Each number is 128 + 24 x the weight over its row's rms, rounded and kept within 0 to 255. Layers, rows and columns count from 0. Numbers have three digits each. The size before them is the row's rms in percent of the matrix's.

# layer 4 MLP down (transposed), 640x160, rms 0.196, rows 462-479, columns 80-159
102:125116111154109104132097107112134163118127137133160149143093124125145138119145148095100139182139106151174104095124115143139112090204113120108166115127129117120090138185103132142140123115141111126136135106137127126168173106158099162153099174
105:137089120110109106155109127097128114126088136101154098130101119129174127136130136152120125160112129123122145102130147134108089158169142122080126132110112131090158092106102085147129118144120144114146143160160125147144142106094138112128115152
105:109149126125191138126143077179154121132121100168155076168149111135124125156099165157130101102164127131125139123147107141119137129125069163128119115136128135167121160108144120111121077160074110110128089095115121115130126108126141103122142116
096:147141158095144123113155146130175135116133165108121163143112108109135170100163130117134170157149137137104150114121105115112173139095114147111154128138108155151101176136103149143148134138137150138124167105124123094148148076125121109135134093
094:127102133107104088106151136098126148157118132130102145106105115148119120121145123109105110151081157143132189169134122159082112137135157137170150130108131152108162103152153137118118158123146115135117117135130106095153111127113094152114165122
105:163143103137105149105125126106137133155114095133134137100122144114122160177155143132136118151123151141132123086139093131140082114160123121117104131140160143113150133066152136179094134080114153121180113103135138134110115114114080129106120111
068:150109129125131150175128135131162156105113111134120181117137123133128132157114133118170124126149123103167154124142139184162132100171153127147112138098135163127128115119121126121125177159069170111169131098135122149161149128145140154129087112
084:116124157167152131089124128130138149130125117110096121155119142144065114133098131087121135131099122155155163126126162128159129126108172181172145115133124156103120116112173107141127126148159111125149117175128148108145116109142101133145118174
099:128127104144124141163134154129115150122117136169155183131132125100145131114162150121088108115117113110098133116130140119117174119070074111166127147153107113152148113140088116138089095106175128130116104141153106141140150122097184156155152096
121:134075122108116107090151149088081125109125083121144150120108158123155127122127133110149126110085162124173113138147080177143110149172101099126083119127139131103107152141107109122115112146110148131127155161092146154131117147164115173149111127
089:117143132152128133128164161130067105145155152123107051094161138197127144111125150194117148114153113140135160096122152109105176128133134121132106129116170114114142127101145117133153126105124119137122155176136117127095087128128122091103140148
090:137146115106135136140077147106113088110157065145087113135120128134136159115117104175140127132115094122114104118138129160137104128122123074147119121123123157086104142169126140105126130149140149151070145139163109158124144111140132114136153105
105:154111132112153097125132139117148126112104141143122123174067133061128150137121123104172092100153105127149108141141147128110103132132136133097122121106152118126128111115097141093096132102161079108111124106098120105141111115124141113139112180
074:139114118158129106103132133128145128106121097149158107104130112164102119116129123120132123151130169107177111122101217132151111136112121159140124132142138166121122153099133122124135145088119147116076061155150117131150151100124122126132139113
107:128160139152129156143128176071145121109133125160138113085128156153142161188148123132201161139150107170136162191114142117122078148094150109132155124113150114151131152141135141161156083151127120135162132175167143124156141094148120130078129153
109:208111134100141169174140155142124133118149121117093109115140111128113140162084131131109119130154108142153128105115105111121172140152090131131100116137141135166116146117147136167096126127135167131127153166130135134158142104156095151164165113
113:095114168098125133140158128108114079130158089117126080148126124137176135098136105148125112140071084173147127148145095131128137121127126115115129159125133118151110144129154126138141117110136133104140109119116100126116150126119102106086129125
102:080132149131139140133138096135128140143144102137072110142121099121136138175159160136154106126164147145149162169136128131071188140130132156124115137126138164142108143141151151148120152134117137090108144155136132098120117115144109103132149080
# layer 4 MLP up, 640x160, rms 0.225, rows 463-479, columns 80-159
099:119142122143123147137156092139141110116109085115145132129101175109130154123146106160163115185171124146102149157141113085095123102128128083156111109105126158114146127110083109147151137079130137129179144093115122108101142160113141164123128131
097:172141086178130105070117135129090124109141170103124137088141112082114105075091139140139126134132146126127156136081109124112118154102105145083126116105109142111126158130159104134128137118119154136152162174130116155103109149169092136132107157
102:122140099130126132120094145166094126139121090163160089113095156110150094141090130169112091115127122095153121158135129100158064129153106119164122122099127109124093139116151158148114134132098149166146129124169125148109122149121096125070123137
089:122121158136156141168105105111126119127104169181138122159108079157131110167098122134105143126136131151135108081141139079161150153127132134180084073133035135164128144114112150129145129138106094136093123126116137100140143093140125080112089101
107:065135123129165102153147160184171110145151125169121128104130118140161129132126135131103136114092104156140125156097152114129146148142116128143133136147124138153150101124130118119152079079064130105141103125079125172132128153136137167114153146
074:139107133120156132109121138142141107165131141139128145162145120162107084110098096104170143128116132103121088148172171157127122109112129125146132094119119136103136148086162103140114098140129115143161107133193163157152145164089135146150084128
093:147148134132128146135090124104144127146109095109075160119109123135110126145106119081059114150145136133110134115126168092170159133189162136130130152124143107156141098141117096083177113126112117111104142105115143126142143132126150134129132115
098:141070107154143146114155141148116119141108087151169105144167150120126143151113110107091143126120124108159174103138136159146139135154078122133180147184117092131119107138162143123150136124130158119127089160189152147086085118126113163130143109
107:070100145127144179133134131109110102145157141136122115139172127140131132140127124151107120116114113124156134136107106137154128122110110148143079112130104128094133115160149138121144146112112164138145091159143152148102143141101142132133091131
091:119110148105116111140163092150146148184120156104127151124164131116109119122132143093158114125105084131139172120138098113129167094129126147129131160118073117141099105120147153067121122155112148109141114114136142153145116117146137151140145196
084:151093130146109149117099110106130113122117092117125156094183132132123156145147144151117115117143129150140139162109160125150152127101082137120144108145114110083144087097151103134139153133153174102112111153131133108101157110148122142132090144
092:176170165135091146123124119122085125148082123144168130089145138100099072110126184127104143121132112119109125134114120133119164101112148146135116192141110126116138146109127135116113119147135107101112103136119096144086108145118101133110105157
101:131113132128115150144114112137092122136154103159122129111110162128127136142113136114130102137119150141175115150114169149120120116083152089093158122131100106139119116144142162122136100137145109096115127113110145159131106122127098105164099155
100:129114119148120137145142142176110116101123131128104110071150125150090128126166115159153137140115122118147143138097109139119124090157115165158123135084141095200135128135151114113109137133126146072126167142149138152139099145182166103115133130
111:149080154118168146140164100148132143168128166111150159121165142076094146121087101133120102097077106112131115094051124119122128113147131085092101144154156121152136105125117115163120134116141115173116143157167123178112129145116111101110193115
105:152139108136109147151132132146164124143123142148138163159171152117093121139124154157110182139094138120100157115089163115170131103130123132138117120125097135123110097143164157115158160094134118129073134121125134131122128090111126126130122121
099:173118097142080141137120097123131176154121100105115134090135165096155103136127128122118151155128137147132110105110076141120146118106073111135148110123122110123131158121117171154150114108128126093133186115135151135138112151149083106158132133